Weights of a small GPT-style language model, trained from scratch on English Wikipedia.
Size: 17 layers, width 448, 7 heads of 64, MLP 1792 tanh GELU, vocabulary 16384.
Architecture: LayerNorm before each block, learned positions, tied embeddings.
Training: a variant of Muon for these matrices, 1057M tokens.
Each number is 500 + 25 x the weight over the matrix's rms, rounded and kept within 0 to 999. Layers, rows and columns count from 0. Numbers have three digits each.

# layer 9 MLP down (transposed), 1792x448, rms 0.0994, rows 1211-1232, columns 256-319
486520496545506511498530505529486509492510551515506488483475506466456490479490482486492443515521496490512527512508522455508515521515461486468479517523472470493485509525551517492510502525478494
516459488534481488505513468495516527495513521522489467507499451480482526528508505498509502454468506536483489503506492502489509485467501475490489438456495501503528526498508491495534482524490470
472490526490531507495490507465480505482488486529457459504512479520507511522491417542489446553522493511548527521513496532527497492491530481486514538475506515472532517473514483523483500543481505
472490505456489518457532428475497458473481480504525521482490525518518514494469520487535472505494507504461497515494503520514499545520497502533520474500505516486478505466462492481478551529507513
495508503520506473518503522503494500508485506474519526464514508495507480491499497493550482487481518497495498463524514530527522517502535498502515450511482502516504499503479491451459491517518497
526487490529468489487521500515527489494520478550511486529506515522495467536508483486500481485504509507425507539540474483499507491513507502508510497472499510532514501510482500478512518478409494
483500494522499514493507516498510514449494520486527498496475510537475528530530498503509510454467515515560535528512510502517486472504515500493519497511508502468516476506502453519487470514457492
493509499485539505530502514487511460476485525534472508510462514439486456535490460533503485507489528550486487537512511516548489477465481494519535495545515524532489480524472526494511512519513492
477541486498520457437534489511520462491515505485449484479465532502509493490458498488486497488522495514535497484482502479494473496543486501471494526504494470494500507485440414519520516558494516
476545512480463478507477493522549446513478417476502502440541529521515464472488504540499507514487504543522524472509493495525538513469530499515516519502500494505493508505514516508478450603474507
521490520494527512471547457536528450526464536513544486505471502461505507487504510543499501528519512515493479567492510496490501456460502506523435490483509534500493452499542527475517496494523480
545476521472569549509498522524505518506490501495499449490511499533522525553518500518492492525481548547496497482463510504494472521521518490493490481507496466513460537519506507468535516547533524
499517479488521516462491504448482483504485527452489525535485491520486546491534475501501484522487476499505488507490515485485470471486486466503465500525505469489498505458527487509514468516505536
503478500514511484458510526501510478536540542479490484505480475487464566483519504462475505497536489497506511526496510501568507484465551484456507482507515518486510523475456497482495466511535458
530485504504519542517529486454468462522486477463521486492503477474502532496510529475502535514502450506457471540519488503515484490484491516450511491502479499481545493506509473529477499492478542
539473528484467525458505519487513490494464495485509492482497521502522492518539454535501519516500518529509560511506504493513495522521472477544513494502501542494511512541515512492481514497481471
451529526500524441468498493501555504485504504543503515484441449489529488524489457469518456490528514492490504511495516445546523494504451491507480517478516470517530521460499464483436498526492491
482517509496510540483518518478513464518507504505510519492516516493482472500501474472486494493459545520510480498460484519487491506506531468533478484474511487514496489513506475545518514454499524
540482478478482461509494506489480487503506461482544453523484497541510500469482530504508461538457522467560466502511484534504530510484485531495474491500511494503513520528504463489497525457462513
533509502506487518545544537483453515535523500456499514482529516522551512544517499492465528502507470489487474488496528487539460474480470495530491452470531472481510515526496513507537482499484513
545497494500513534545519447514490503540577536481501485518481542517470482545513517460516484470496522501518478509463497531486553471562507497484482528537511523477499512501520469480511425507513519
545490483546500479464509439538498478465508496491548515508530474430451549519525464517494477466513546523487505509507497461480477507488492481522504459451468468520459541511537516530461521493462472
# layer 9 MLP up, 1792x448, rms 0.191, rows 1212-1232, columns 256-319
500498506487505530523481501480494528430527453479477537483494578515504491497480505504496512498491540506495507475472493502515522479503453513488500533525476443524508456502471555491504511479477532
549464481509533489499478468485516505484530537492503537497457507513512524504494544489479501461515470510503525540495453492500542493541469497459491494524512506483473529510432457525502518468480510
492472471518518493476509467521490523475515541488523521506540489497483522529465464447489475465484536521516481477511483525517461488496479508497500530529476489451518469525496488546515506498494528
500513549509548490541521495476489517471512504508489482530498481531510502508502539475525497498510506476468519543477522521483465507488467520467482487499491484507454479507497495498541511466490540
487526497437531496507483497518471491502473469520509487466446538492475546474478557523504515489479464498504503466491506517498512487504496474534510530521517474491486499450542530490520481504539517
524529505488539507532444466490471495524487485499463495469464516512486536481483517465484531515498535489532489515483472468482466484464490485516523521524500535506467474493459504472494521528488511
435515490506504498516523533469484482486515470514528467509488505539507484534498473518551493506484502471467532502507546522540468492499490494529518497504548486494452470477465474512460507504566471
532524518445517473525536533503518525468544484468491496571610461482499505476461504435529467519436487461531525460522512501522480495481458507484514481460523523573485544508534523499481513471551549
496449521518479495522543556504504508475522506458492484471474537477528505515456532510442525540471547508459466518499488491492484471495491501520516510520469529514494506485490503525483505458509497
453487472490542494478492537502516504482527484512512465486528512521501513476532461511516459504485485493500515544483495518498507550518480512531529503546507506518531503451483503554491535494530481
487516488488507466481552518497541454473504446488502456508511511495513457506465467523521519492515495505507485515543519527508548543541488492483495483507540495526504474496479460524499475478496513
516524513515514530537498445484481500500498525465496495500510538520441522448512501466544510503513499479518497490480528511489487515490525491480489495479480545529533520508482469518491524503516533
497520558485522492537489522482493477508504493540468505477446504472482495494474472499496493513502477485476473476445456475484511490446496545494530500504507496478482493521506522459465520556511500
449516500534495528453500491521504536466511541497514528472495532518503505513491517485500519516527480501475492486538504452502534506465520474468519497520521502547554509493523524460482507507510499
464473493528481516510506479505560491516511503500481514473518520486485497518447516506477492503485466471514488511474487526468509475491502493449485546476499523550490510491508504518476492506511484
497458476508477551489526514521467464480487502543500502504522519520450557525465508472505521506494538545484481486528523509514493483442516490539503478545482510468498467533454524514538502509495484
534458513512516499540496477481508491441504485481480524501506534518524523490481508512535469517512484446515525551521497528527475505464505515477496516507495490486477490522501496495515476527497474
466473502479492536490513503518553505524493519540443495491465514526488495471471494509522497483519462556525549526469477519536494510454517479510538515517467487523535516505482548485499489465450513
484446481490553527501434531513513524505510526486457503519481531485446476525489478493488494528526487506486485511530524488474490478498538544497559529519451510518516491535489504473561534480515509
502533489495502548534422482499480496463472525511466472494528495514453478478484502488535472493501498489483529490459495516486476471513488504520510496492469490485497498483449459461464503478548483
496486503457476479517471523475529503501493457522453441489479486479512509523504482485493501489459519496509487517478531522496484493466515509504489533550518472496481452507471516482536484502442470